From a checkpoint of a small transformer trained on Wikipedia.
Size: 8 heads of 32, 13.8M parameters.
Architecture: RMSNorm before each block, rotary positions, no biases in attention or MLP, capped logits.
Training: a variant of Muon for these matrices, 805M tokens, 11399 steps.
Each number is 128 + 32 x the weight over the matrix's rms, rounded and kept within 0 to 255. Layers, rows and columns count from 0. Numbers have three digits each.

# gate: layer 4 MLP gate, 1280x320, rms 0.0973, rows 333-399, columns 256-319
# up: layer 4 MLP up, 1280x320, rms 0.103, rows 333-399, columns 256-319
# down: layer 4 MLP down (transposed), 1280x320, rms 0.0244, rows 333-398, columns 256-319
gate333:167129101158128137153143179133155125137133142130107064145142148144117141131153120149129146178130111165146175137118123126091101154109180188154099135113066115087121101138113141121083099122143136
up333:131108132137130145173166198178111117142079169122175137106135142099138120133093153132132148073103113117122142157124154162125148103122118125171197129121187079169128133168102114130152096099162084
down333:143147102114136124065152103060187157132113152098113123111113093175114165123178106109159081057169139110105137131059122109116143117111177142123109178116057120113106078142136114092142085112145127
gate334:161095183170063173149071175188140159158104169121114123093135133087162121192144102155101110149162109124170109099065159182184130103148138103091125178114175171126110103164150100114106098123164194
up334:100121179119158144123076154094116127133063128137201142121110127137144126078142041179091154154138091154184107047122087117149084106135098153098132095141121148126140142114126143139091183093135136
down334:148131169104114133041169166163176081147073150093140131141123114100095068105158104141150039146102120096189143077088154186137134126093142115157177160145153121150122072108124166096081118091083176
gate335:162131114127174118137099098127090039096099147092070145134121155103173169130133091139161109171164156138139099128129130157154104086201153154128166161149164096128095130115112141090170168132215106
up335:087154116095063135132087117079109038161161138165137105108085119141118140175182129166176113093051154133151176091130159122082160152067110144163141119206118115136092061123074130102132130133152192
down335:141060160126191131134164137136167186124142162086186166193121098100120111108122153135148185138103172074177090071165084176053060126129102089095120101162122146088145171151198135105136060049116182
gate336:168151158138210138164093112165081152091140122154061035160110058097104129208132124146117084071073094149186116114066146131132100131113113148174141146162112143140113140080159174111067093145121082
up336:118108160066162159122164170030151108144176187129152147146196132142171135117108149119139211129061114185107080093087098148141145176130065122125085182122139119169163126165044127159108064130156181
down336:152130139102112103074124177076139090128118170037136141136091081183084179056138102129127122113141150102080155167167109119123056104136132142124070157132170159086154107167086156154180081135136081
gate337:149179113161138164144107166153107088124125092117173151138114115093181167119112145178120107104158144112186069142164122096135129144055199159127117177053063109096138101136087121120090120097142128
up337:115156137157162159106050121125137076116119129123108086097131103130160157096136126120112144093142165147085136155143098117120113127150119071120152116149159114140132127090071113122106095119142153
down337:105152153148123114105189104171156186125119159152119116105124065106119100146156125059107083118155186103110093134131124155142119111047080175193093111141069171153040110152103136101101167123109153
gate338:099179134160120136105158147191078109103125143229170080107127156173141080131148058161076087119161099113117111140138169141109128135085127100131104154168144158105123117114122099162086077114176168
up338:144152088084174163092116145115101114079135158147116141125147121132092139096139088125115147105132134083097138128095115156135128120115101151151157179124074184186101189137106134131138141166154138
down338:142163105108091172176106119105130147163116136102128181125089161067186136113112153109146096117137141134144081136105109163103133092165142130107119077043138131121055150107099145109142112086083128
gate339:054133116135137130123113171137176148182080127143125123130125125077161106118107159104075103196116137172178103107119100122101163086070104125116090103146115092147103102178091129142115164142142109
up339:142195136099131110142160116086121138150159106078140129128145180175115081144099108138129166146107151127129129175101058108118126059123124190183117152150127188135115061134146063073090152186128090
down339:171125143150140114093132135167127088171140159133119197164157157069144134111116148154136056202118103149108136097163136086099102163126117111181157081145129061139147159156122145142129092122117212
gate340:171096152142135146120163130091112105143153171124131052166118183151113150098119105109061114103109103068142103170107148098162135126095155118118176212132134146218101072129109135121115088140182120
up340:092063139124101187120120064126092124087148101179113145108216115135079151107123123149086121120098138108100145128056092127134088100160060137079139107197151151106166148104092189153113069091134158
down340:101218102151117131143087112164110127153075169166120078124135091118105085193160117166101103119190124170156140143084096138159143191068125120188085105127107157125123157099065151144080096093137160
gate341:160078128120107069135143169139149130161152077134113139118137138149132106112099127137147143125108120138135109174146145148102130144137119075114155134144164095128130114185094120117090121137142108
up341:087125132121139094093096152136107162108124111069177181175091101104156125091166114136143124200117092154119145144076203124160116118026100123117126115122139114131130159132080164159145135107081127
down341:132150150072074108123155110106144123154155119146096126139146162141123130152145104154135142126182146161145122116171085116062146137139185101085113085166104148140155081163111102092122111177122113
gate342:138114114117162118105165190095082123108125152077094116176100138125145141138144140128074097123103094135136098089038129101065136127140158124101136120088053102115131133192133080101169173126133137
up342:166087119157156101112107124072076132094162089155113173139131179118144125206143148115173121175156164104155112152146138099151133116096134104146125142140139083106125169120134160070147133141141144
down342:108132143145149160155103128134161143159117148101078078141111107142130170159101098148134111162073089146143144086099155157120180128139098084130142111098108133109087074086139103170213165096112127
gate343:098127174132196121137112091078132045109149126069067172119121151113139144120136167166113202104099160112068198161087170145086136134124143132099093108102158148116125040128138097115118155138090103
up343:140085099153156053147061126130112091165173118139101111115094181152107074107142098181061140128142110101082131154100087163065088181117108110138175183116084102146066138133116149111134185160123104
down343:120159142123181167094151132049155110101175154087106112111127125117185154137131079145119083106126118104109137090163123127169138095125136120109109164123116139123106101128099132117158074163130167
gate344:146148156155121102132150128111144136089138088138098116112121175093155125127133156156074137131072131139142138209195103161102128184193111127108126165117146125099149142125143139126196132191184118
up344:096104166165122160108124121130121120145068143132220160109095138112119168149156197081163175089162100145095112085156101086128139124122133164096144099153154129101103143154122130122110062096105124
down344:096146104115122121121182153094132113131159079056128112113154177106125159178112108131098134150090102143121136122143099175097097145074138196155178106117185130171163142138150103090125156143119134
gate345:148135143094129133105062090169144103083117078163182164143156139088126151165104152146063161104153112116123113096092126171177127144155159118193181056102104171122152100111125141171133164063130123
up345:122090199113122150190054185117106114131164105072144161143126189171210118031040075119108103212101093113145105077190153157146121115121133160131090164157088126116149118122138136000073157159188114
down345:125128090173133091083174139163126175142138095133150092159161074092113143126100112206139172133171156171099146122136148154134146084198127164094082128142181106170108148084102166187085179114117142
gate346:159108176123078127098103106111159060111125164148196159186110099169145166108170097094134154099148170069124125153130111161119133135095118175086109160086134118150175104141165093123078080174151091
up346:061087132145085122132124119149084076122119113135102126134170106094127120155101150118155167130123151162089107132125135155115145084111141125106088117137127088134191065144102113134130125129117156
down346:119160169141154152130147133139133175107161137103133107079135075103094108136129098148124150104131200128119113157119105131149131131087139168081180128108132122089085129135051136122170151079107114
gate347:151105110087197084163176139166133065085141135159109155142064125068177126080190164112130123167160118106123117104146090128115084154120126124107158121161149124192138101164145100140155167072116163
up347:107140124081134088081172081209174153069112126154151127169089136186088074093157097113184152153189088084155106083146069131136069125120132134136141154117160158101079140140144108114111109110146129
down347:066145094187193169158124193156167158162072110094140135104086109097130131119163126157127138109103141085104131116063166112087149125137186094178184166159116156160137121142069094111151137111174159
gate348:127111113122145141115124129104160188138164182187231132140125134150166168122152169179170086184107126198111186158134133146105107070138157114190108141169176051109130150101071112156145174110125072
up348:110145117148105112142131178163145102148131097134127068136108104101149207106086108124116117123156190127163092136102128115195087159141099106167157145112112115050164132157141153121189115146103137
down348:104176167117091119096184189124151142161081039133062093134074132164147103077160154117178126090173074092140093126093189062124193118088148121117178144161162123100135127087149134167140071164114199
gate349:101133104168119153116106117195140108128171069082122136108085132107101096147085112171142130097108084128127145145160115176133155099138132150126096077133122107165141043153134092108128113131146161
up349:128146127138165135167172141161100134129104085111162124073084154097054072089135150139144174130085169155115124173175171139200137172118156174129162130110134082182038188108119080152107111111115120
down349:177101124195098132133152085142122105165139135123098155125133092070118085066133150096101120158160131078133065144128098148108124086144117120127137135080192099099101115159111092169131175094131105
gate350:101069200099127109167106149074142078147144083127117114166124175098120064045159052151079097152117143118143083110125165120091149136081122173142128102152147145135095092150104126125157138100116139
up350:141110164152110148125122113108118076121141127142142079089135063076131143198127134142126093133114104102095128098086076168122182107103122152142098133149117148135162117122148097122060144168142129
down350:107169132191192077114085103140112133089131121062160148161158150144169095137166194093105154169119015157143132185126145137156174139106126102107122114217167083165064133134088094107121110105101144
gate351:104159165071145080124147145101168085160133137121081159115108120132158176125143153092098147198090152151119140146151172171125143118097116105181116108099108106123153127146103173113074119076109088
up351:134076150115181190108176100130114140139134201103072147159107104130161134097122160076162133149188117214159099115121118114109117146145192161133070118124139173113142137092154150098136076129121106
down351:101140101109084069111141098131151153163151102124082165123157151125119065115173107206116118142152164175133181144117118165149130119119150127163134150137148125129150122119127085174090124187138135
gate352:127165182118152159181054186099137165128159151088122093149119164115139129178132193187074168165128135118162150156077160120079169142132143155131125176129096146120100099111113196113090112103162133
up352:137093143172144147163183097128114135119154194126114156163116138100141158123122100174150081115141151105181197125131134135164149134105066133147147198157138181137127115118134090096103118132133103
down352:126118152104068098115086079117119160120108125181153133139127105085112151175158106151107119182121152095083120065097136140093115155075125083099120109132189088040125221177087101162135106120157153
gate353:184084110091138155118155085108186080105114165075147128097145062143140123105057091127096175178140127086223144116225120094107170140120136132132162143162196105133109128119122133147149182183115146
up353:179044174117146190195153118107143041124105125058081154144137166108108077169099115046103178102094174107183112075166086170126141139162157157144112123114134082089097214224113159095120099136122182
down353:110180111198107062101162140146051145143131131136064086057152150173123158166104148092106136130157125159131075162165133094148133184085079125146110167147167122148080127166050118111096130079145120
gate354:095169114124133068120089096105164128207097063107150105112133144055171128108126095158083149155114122158135093093137107156148149086105158143063109166085145134194143072176074123116072133055124148
up354:154192099110152099158130181120133118068111097158142065167088105148129111128156127066156141143181074110092140123149139092148139123078094100127138140115153143130155069142171133136178120097102110
down354:166129177079153167096132104104134125171141142086147187119132125162097117113073070165199116119127113085144199147122094120116159151178170177172117108085077132094123151117147157120137094166139142
gate355:135076120142151089096124104179080133126103165119086121170088120101201155144117099140134178088113105132107147106124110127134129155152119142125125106102152115186142134171137109176090120147154164
up355:173112098152144071143190088129182136120135128102177128123115153121157110125109103201088068142101122119135132111131157166161127105084143173150107089135110104079099110177104093174128162197101133
down355:189104176124157162141062105139163108125153118107093125099110138110179147106144163161120146162186120109106104159113188098105106138086119100108125129207167144109101181157102149092144150073167156
gate356:175082119092140123125091118194080155169167060127163114066113134094148130106071079171153168170120125163120109147123201134152139146144110087137117165048119097134097132179130167144142090141185129
up356:214148084128121128170127132143122190101107137099136143140166111121116111145122105113110133115122124099126094129130169154134162191182154157125101116119152178139099105097103035140125165083139115
down356:120101138140113113102142125101128100149130071158166127155092114106163150134150122108151102153098096118160113128102162127076156181117094110125168152030064108126132088099079131172112132104102168
gate357:140104110095119180075136130092139116148113141112064129171126109142173139154130096094148175147121070109135103128087153101141134136150158134172130136099144099102120157112164106134162120180130066
up357:111140152123125180093093184072092127135104081101189179149156141097123069075140037135115133135143139160146148077182139035184147175050194143130163105155092103091121183156202155173142105140095123
down357:069128074151150121135169106101110078156177151085134165187143113139099139109135138096096099157151171160137111114134112113154098108139124116099148122102107085125117176161137092128119185172129110
gate358:116120099110159044182166215110140065207168153080189123145154111144143122153162144090158111114156102111146110083129090150103136147116167094105160106160126086154171131150172078128104153099171119
up358:143183060084096131088138166136160105129150129175159140097166116133118181155089183111130116139061123127124062133127183171110155166131150080147108199136118139079106122169142128095221134139121113
down358:121109112106128108126085143127124119117112148145104139074142126145120157173143106098063103171138134145083154144104146071170102102152191157159161128134156130130127150098087050142113101136125116
gate359:139141123166109127123118121178109071111117130132119107073106133128150100130091161120132158126113159183102202131108152088104109176175140102174143126091139104180150133127082137061136078145132134
up359:174050190049204147202073151089171122193130111110138106112175067182132101195155143109047133189106075121192114137093102175120096152092170156084139135123062103101162134112062154088146133140121096
down359:156094148133090177196131099107121130066154163179138158100137131115131115132132104097119120207106111167134163125090177143157118143154159149129156124106189094076136108125096154133115117102132190
gate360:161153134089162132092161159134093082163082143201103092152182120063128094169137058150135132169143120115153159161161137059084157149084118147136181123106131080097123105103132124174096084206134102
up360:151070076172091183101074096135101085117122123087106130139147081093138124108109145090166099138106159113165146159178138124143154154100142084125145134080127114100138052128088119117104155158141087
down360:100109100141105147154147144115155173164120120135127108158211151166144127133115087158098145128127081109130147063181137144122120113151148095066117153159153087154155098126127090109159150112104173
gate361:116118106039102117147172162146158127100194104210059159150166139107123081122183087096190157126107143131134104077144114114124219094056126129115134082086031145134139110061139170127180175138121115
up361:130164139121086044160094104161127144048127212067124065171118155178127091172170176091131130127196180132125130133140091139168131101177159109128149120137113136073145045136181141147114096052118117
down361:144142130132131182149127074137146118212110139080081076085154044081108136078082102191122088103152180129075155121140058147142125189094146057141107133134157110143145146124119127151050076167143112
gate362:164078154142106131169135210119145102075092111080124119078079094175145162124120132082126136143154143101130123167124245167131131134139099094142052102135108172125141202130110061099135146084092104
up362:158152204089162127167157130156143168124145142076126156134133127140104136063151157099124145122135058114135111183128150110079164160118140114152078138079113075157158141099095135145062092133121104
down362:103108092148117130193111136110113171140105109117112111116131069159108167126078127150171172148107149137084087133094102079157090103121170131115085146197169136106126094170130162094138106093170103
gate363:158161161123151100143133173092195101069075116086149138147090135109189166109135151118079108095103151168137153169116176128117072140104119124097137122059099098165124113107086172127206168176121112
up363:088160151114127197114161141130164150088160126129118146130087094143102150100115088184084158133149115122081107147171129054166089116156073141102183103133146077115090164140120119146148111177167088
down363:131114117160164128117161097169171137147105170087135159144147141071086160111157129100120103080089110095104089103117125138147140170144112148134107144069101124131134172095133116112079148131106156
gate364:099096120122153097101101169193130111126122126106098077084095093139114138118152146085129110158146116147136097090159190098137144055134200159140118158110101085121140100119127093166096112103135093
up364:069180110100137128135120185133065094091141116145150137111101112097141095104078123084173134132117166168092043104090174137118110082103160090151125168119147139148106142091147132096123148121147094
down364:118107164096129132170084113170106130111132187092047089117126130096128129088178154158143104154132118137126125112129170150134166170119168136108149146128143063111145100136153103120122087119109158
gate365:142195188101142148087098109185164161094097126118060100053175153139127094106138133109115100120171121116132093083118124094143131136091100133127123174115097101176102089143158144125142162146188139
up365:123175123158117153106171086108190124022185127096132122131136163145126153116163139099160121102182217126109078099152139132085123119081142146113133125123119060161164131138098125115099201071098148
down365:110086071115105139095089163102100164163057095125135131126097154115159108085148073165107085122130121121101143088111136089122155142136113162099140122097138156106128153117217045141153087151160117
gate366:141119164085088092139202145098150112111126132138134140064176167157147104151082104148124158140099198125161114164091105128130128154134152157135122180143141097176129098080135103091183084094139130
up366:186150117149130062101129075087142124118123127166076117102103121104100089146119103098125100115097117133107148124124157123130151161106133091099097113120160145131107098094161163099144184163094111
down366:085149147098099060144174126153136123124091192161178122165133061127135138090089092186135130165116105191112136158135086150144163122111149113192120096112145127150096136107120121183097118147108119
gate367:085122159190125107092196167106150157136163144103131081174127152168156128156166153170086109190103116183105147104115153140154135131108120128089126111141183139170106132133111166214095113118132167
up367:197116119120126099138113086152109141123149173016128158070155138112170139145179121165124130117182110118092144119108111113142114070121134105151107191141137140144146099096155163083124146112102116
down367:135143149140173124164166151188223125144141149175113120093154126172087093146123123181082107213159092190093181114156100113067125119127156123117145106176126199129148101160137113159085172082132103
gate368:110143126178146059126115125118206129154058114112181141114096099149173159094132114124118093109112162107177085117086112128183133123143113155143097195117133154121140085124122147120053161144152119
up368:130156061088103102161138180115134156152158131060157114108141018137134145091132137124148137154095052126136108161158119115201099131143107121123168132121131076088071051111060115134136131078146145
down368:084138128130078145077074123073117096192189100129130093144208187101109087145109133108111140169183102154100167109108090059101123211158121112089137088117139050155143088114090112148170096206101179
gate369:137092084162155113124097113117083098135112108131162126174124194161133150164128122104059145131156066153154093172122112170066145111189101093125128180126159114131123101155107157100126171156146148
up369:163141099109114058154117080104161114079162129173095158118082195179124122120139096150162104117119134148147125128130127138101113177159140097163123068109093072184083175120140093147129144123137141
down369:092121088151114125119067141099099066186116123113117131124157136142111182100090208142066114128176067119111156114094087125106131072107183123126125112143142138131135126122104123145113156126148164
gate370:076167151141167099119093144085093087168162155108132147141132149127065128104090117072125121096176125108104127167138149102122133087123117132173130113178111060162106154097132148107049131146139089
up370:183114197125111134157134152101163136081136139115051139162159113157164129167154153171120174063078160142134101143148095132049190098151093098102149126147124170058193137131138078150179098160185183
down370:060102151131102162120102087154099095150091115186125124116148146064134076109126130172147138120116123119124146086115116155082094139146192142129169083136161191155129112126101126104127139121067126
gate371:079141150113121156122162200142106096126128153115083132167091128141165166157075190149129143091092110103136098156135142088153114131116110154114140074059149067106131114094124128133105174126083140
up371:128115151116101122127136104098120171135051136131140088150072128110126163147172176125163185115119123105116108136127117164144090038169123078132135091156098143111132121118145157106110128156118146
down371:110126106167174076078102157126150109126129105108188047154136142088120129118100136088086100069125123139099126094081152189136139158111096146086154163077131127110110209157147105103171161148201196
gate372:159147112057096102146145123137154108116187126156117161133057110163112114177171221132186110141155115189143080088154124109085091183135099134096141118143119073125073164091142165129115099142177142
up372:099192070061169145181151142192118100153146149197149084151094135154156103094143118082169150131142116115096177095163170138072142140154153127077110109116101143091191125132116155139167082199135144
down372:110093114145124128118099079081151132099107153150111158139099049047161129144101138170159075109194158169150159114096132090174116154113135109166169077154141112115111142121147079145144135080131109
gate373:155167155111113139132131106090170141139083130124104171166071140143123146133096088083175120121153109124078078126159140084047097146125119113181147088130068125167079112103150140127142138156119178
up373:141140185122125148166149083130112130137200126095144120123096180175098141165164099191115076179092117088141109163101164115079108084140118147131093084173042115149216120069131152093079097144120209
down373:117092113185158119119074105182098098097121073172115079114132079105140131135168168093060133139187164141168142178093104172197091087152136105095136149098217159112082130141088155125127093086164094
gate374:128131106118188090171064124139106124150186131163101150126166090062106152132159138129139132176139170082131092179132158115204104107174140115120124187130154131112142083107180103134115138168117136
up374:103144135129119149116139135145087197113096177126130128095098118142064114129154054202117106089142078098140110138153084068173117167090196152162130110138071111189150130144166096143177169172097119
down374:196144146109126173127063099161184105130215107136072127118077102100132147154142105105113100112098134158112086162108096082110140108178108113087143119113180187161100163108141103154110110125184129
gate375:143099125192098133064172130098107140118116134143159180137130134097151103074091148121111120146155074129095142117117113163166095114207131090080144180148124153119120175092118094168107202185114127
up375:136136150106129155153139104163116155101114158119129128130085097140105111147102182136181166097116121118113129100107149168194169179135111054119131102089148119211157122100153076140097101116189084
down375:151120146096110156141128122169166133131103124111153185125166182109155188096136138136142104094141138119111097118128124113138148104093171119123102145177109132161142131181144168124157109138166144
gate376:126148109170144167194117125144103097086110117129143087166141157150080182118124143073064134134105123094184173148114083143177110122101157113158157164081197160164112143146158105106060106110162103
up376:137164052000172106103077151137145108102135187139133115174144091145143167148124085164107098136098108105114137096146073133110107144137127132091090087151122137089129096101091078172124155108148142
down376:119138137114109113122073123121234181077062108165147221112153085140147158143141151096172083099132112188105152146090173133184232120105116137083136104135125176106157128160145151085120153091154124
gate377:154086086128177111134070136171102134101111129141161176155123058101109169104172060182072045149150123174173151128108097170175158114139171089145156164095094138113236150132128109172120138133141143
up377:195147121121092117136136155072189148146091181080163160132129090107137138132139128125132097119128099134116124106128139146159106120139091119140158023099174101114144102084087178149159110117095102
down377:094133163086112143170165088128092110123178133151066125128216154058138149133183147187122145110139125166203145101144089135139141073156179168191089118156173128082102166127104039048146082164175116
gate378:161145102074149131138122085129156126136186131137122142127148134127169094125175158129146174104207159126183096122169113101132168174127163119079172128133130146205136123109084145087070132126192126
up378:165150108078098100129103168117135190121107117106151142140153077109103103093147109085115122071172075126147129164158095102095081144161092080066092040176129111073125133123096185179101142093092117
down378:117100119136176157086142145142130171095113103129118076138132136130124089100096111162155090178101092120081147163149184064115150141167149138104149121138096181149150191162142149137127157162109152
gate379:041145115109182147074105094159108125118133126179158105150155157087125122162110117121131189208031112140125150158189139135138104157107081086163163107114149132149088105183096146109091171106101134
up379:128124113135117108118124182147046153101116165125128134140105132078112147158155099136167122147122171132149141061118095129184106128136177086078084153136133137127102131117159147153109091051084107
down379:140144064168200138149153069117128176121187172154151167105153145117108127121058111123109134127120095096137148139162164129174170116181115087104149136126120170122146083174122224126103163089109135
gate380:098124124110077146146092150125113129134149106114123135128106138143095107106150155090143113129145090117173107104070129155176092157109144124089171151123128124136164092147092166162102073138190130
up380:104079127128144076127166101143129156123105085116160164131058170116117133116104097167101128166128162139101151132119142116143167163097123234144112177097166143146145105183091123116128127081182149
down380:139101138124135118101104086106071156166183095080144165185125103072147108124083122063104202168139138139177088125174131124116147133162108109119150107121141122165091092096138162182165163133068139
gate381:169087116065166108097117115107142085141129106111082135131144165120116153128099070188154167101128106059128100198157061139149091126119094108144155128142091120166104054128126115102084092160140095
up381:106090156098121105085181111109193137145165159098057132212173072103125130091100138122112162181144134073153082212122126129123100187077139202138190107082188163119070126163096087116127109096146135
down381:056134084098119129111115125088120097130082092157151091171109167173175148171079141167091163124104132151142121158125120152123122108164153114117104157173125107116170082133157098057165112119077115
gate382:151125135139159102141134157093110097188065096129098148127103128093147196141102114119114131129199128096170078115116142071121095131119159135147161148160139093118126130093122089192113132132105159
up382:185133145122124095127157111093144129143133112128108145181115158173200110129170117091178073132064113116126193118085145132141133120103139107066126139108109137175154078061115157138213089158179094
down382:077180136088157114162113124151122164102084131157216155133162126146092153107105110115071075144116095182067172176122056152132171121164101084141143102125144138099136195143145105163108190103128090
gate383:097169153187143120069102112143146106158136069176125140071083110090106118155133110144096090132133091172129143130127166126116133152127103126131137097133185120121143190144127126104158123190146110
up383:169091146073130123089069118133185149117123086053116076122120176089103131124056095131067126139120161114085082105102229126133116080095210154152143131120150141141125080123183173152064102083161095
down383:075142142155129093133156051099132113093115153162137153077119138124126127092078154120175106080169124083154143120148116107128109117148103076123142132199119095090141150159131115141068043154133095
gate384:128144161096117140145124140142132107113152170191137085132097140123138107125112111112104117093128106108128089124128090109126154130084158100121101191163151096101125136129161150136149147141151134
up384:170132151139156128088113106168097121143168098117159106120158138144061082145165140137156102130068109139159083147145090134135118128170175183149088126145153142106075124125143086157130227123091119
down384:141117115104128100149103112151157154180136165113119100153082177117159138202160151128118110127141113152134150133129172174102131187112121095124129084142089119109145112141083112154121136125121141
gate385:159129142071121120154128180176146066104125104190104121170090133155105118188220103120180069123113112182137074189115115121142172105153065111164117131061097091149112083069116107130145090148120114
up385:074098085118124115169127152135125197125137163096111129117152127106100081148163125120178132148103137177155133148074121102095158118192172115123168064129114116123097109141146158132136093091163117
down385:168123134121107050128069171072154173140155132126107120078197124075087167096056104083141122147075111114122161133132080104191158079097147167167107147122102176128104122127138115088152119117178181
gate386:054151078145170102124158146119165096092136174183146169147105153077148134139133143115115122218109109148118137145096126095157115135158120123177101065187044178133113122140155191071153136126071128
up386:083190119127150125138117111159163173067123130147129143116183145106188187113086157143102139153111114082078091147157162196117146123075148160130152169127092150159138214162126154036137129184074157
down386:163141149071068144121136113109161128138096101113155117175152105120124147150133135117168160070114068176112149176132086094154117116148147089153094070157141106148093145124138122139073119113106161
gate387:091114089120085099118113153155132215119111115118161087111116128122165099156104114159091141113168157141119115138175106139114129109156166172146110113134092121131105162089085091157179161051123132
up387:168125149148180134140148173146125072109141157150124084182172133055118142143125183122152120147113151084128151140173093183067082156157151152094149074100157150136194117114132158121118130161128137
down387:104101204139142100060117108085079083164111178126085101132158163131121050161087156160106127156161143132118129107175168159100130110134140106117147174082144194111122135128112074122152108106124043
gate388:110178113179112098162189167094169148113135136165135101096131176167147167125118151135133140093138151103127140108127165141174099063186129129159097153076104133170111079062108161146112110099149097
up388:133167143177121143085070185076126144119144096132117076137098103076166136109107150078110044116123098135143110124111086119096145113057139109189149123142169153110139177140145184141166107140126158
down388:117107115099118113160139156158101100126152144110150158142155149170078128166143119185069109099101184088085084145082136132149146175119086131135120116155120123111118144101135124137097093120102082
gate389:115134097126136114113113126146107104154129109150119193139129098102107158152120134157111158108144131144163147132150130136148142150177161143140155144127113056196134122134132083115176115143115102
up389:110123107072114101075182168126095149107129102144148091061136179159126129133182120202093121083085114139136138117120115090134069093107105047144093085104120089114132132104139139164105134097138146
down389:149122115145081097122084111135048126125115167134157066104126086108113120176156159121141100103129190128091102119155126150105140137098114096114066153105123132118184043102100101141118094132086135
gate390:143189144154122128159075085236157124137134090108197104117154173100102062071130105136102057114056177163163126155138161198112203104083138099132159154153072131102129146132069184132103128073152114
up390:077041129117096133134164157200102085140124077124115110158101058131117157081048251107074180141109064125122088080126208111123064076157107191113183104105134153134089162178171101087195145198083095
down390:142096159087059086173180075151150182122188148129085219121064102101116133122178154158158138157223167143131185140129112122159222182137208124153093078138100161098147079099159061077143103226148177
gate391:156122188143220108126136120047150127127142094090151118086097137108127124121072128166094091075089072076111000148135066145119142164192085176130152112114120122178131154179141137119171122124143110
up391:162130072158162132116146122127107114137139119126164087133101113131151111117123130093094138150100164126037132101169109133121114142146102143098161173126101148148154124175120123121101150122147110
down391:140076122070128171142053159166086118141082124152160144132090172223130131096110085147114147143148134163078156149126128111086135106107154131107115156165127167181103134157069069144134211158185062
gate392:161146146082071080105110103171126214105139107168144095104139150130107165163109176171050113085181147154159092170079092133139091143173086130118151139078123180092133106121159154083100110079136070
up392:120146105131104125123169136124103207015075166111132081113156137134125158112109106114154143061178113133119122136190083145120115089156166113119147178111138126148138101069156182135114172147129145
down392:228112144068160125143188105137151074101119095097113188174191132061174103164097055137131129106136169177112126152094130108092190167158086122127178155101181172093112161118123059132154155118086089
gate393:096154071135134114154107132174140161126154134154116144148167112125098102095157154165086126155134174111126116129128081145105123084139108113186082061115132154167092177101130124201065123115147153
up393:159172156077117148135125167140123121174110128098180061144083114123085150095144088134145169137132163143127125084080213152079111108164119131112119114162176176142070176117167185120104136080093121
down393:089100132131097160121108124144137144081118224181140139104106131122161083110121143105206128103149123139158128107129134192098179154163129136153171210156080060159154157148147135162201121150100144
gate394:094133109089115119127123125086195140094153131109128102154105121172112207145143153110126091117140141114095115114149111171187080195206095142139107137082118099137150093092107098135091179134143114
up394:156115207143127114176154172127119090170150082163178125151107063143113134113159133153144102158072169108090133139105109171138128092188164052114107085140124086119121133170155115100110115147142117
down394:163132148126123114110132157079127084152102100115229181128213182106104162202132145146105136114137110089106099110140115123048053151102183133110180087142142126127121150110144126123158120088173123
gate395:081117132134118112173115130149127064087212148054130154111144147150110140108117142156098113158162178123075116132149178164132066155091176171131147120148086162115133078178161133112170117146143142
up395:169108124130136032116140200165123168124107075162115120118073100135131133188193112180114091129160078213165126139105077030104086183126125144075186133138109155116170121154097166139032127071130157
down395:096094158145141116207133136125047016112135137102140160144141146088067129161108144114085193141106179130101160135121134088141105150122131127197123064111151141127100164065084039144118167126152156
gate396:142143152101123142140105153159145136113125141146155124097131122129155135139080134149138186141095094155167149052136088160151109093058134099117151117098127114089123131149142132150148081135127166
up396:120162120131077149106079143141108128153189128146173096138154139187120119123156128118096143127133087127157100092122122102134134107108130164156135168139105180158124159184156105115118110146128131
down396:113103094086150116161124132093138134119140130116148176155112144098087156088123146135080095152200121182117076138138151142163197151133114168149147148070162184122110115107080115138083151122181093
gate397:155086122125151146130117101203159129136149136096192045121156163078177165139148175119130130125128146123141121090103161110139148097123151163054195126086133157130107126115111135166114141147114174
up397:127167025130145211182117108107145127136130116168093166075131122185130142085174130152099129126138121144123094116107153170134118135149138129075148133144127157099159087104058086156181120184112140
down397:129195125073104176179123110130102126119128124084112135120043206107130115104157145126056141175124171143087158061121133140125118109101082146126112121100115118161160146115202101152115115182144177
gate398:098150155164071136137156120114128183130131184099130122161143184104058109128117108153085176116186122137160102108127152110158121124169182165199214164062131092131095064099060154179163181106131126
up398:131106114096139138057115105101115166145082135119098130128100163098105104095111128085109146112176122109086121147117129143122172093145147102087123065144197108114137145135123160105103052082117191
down398:141163117104166118127192075107120140153143171092165103118146091114141124093085070184130130133148202108145167111122176082177218088139164131109190145119102141133109157124138129096089143158166104
gate399:129137114138175104143164158106105114068168195125157147220154150131162126138109117097122066114076174126096169163102103104191107095122173130173157182120083137071178118093093105110064129125105101
up399:137083104136166086130158149080149086123152105121109114176086146146069158067139101094120125176117123154111128073099086104163175159123128061118174123174157141181138087126165090075188149119158107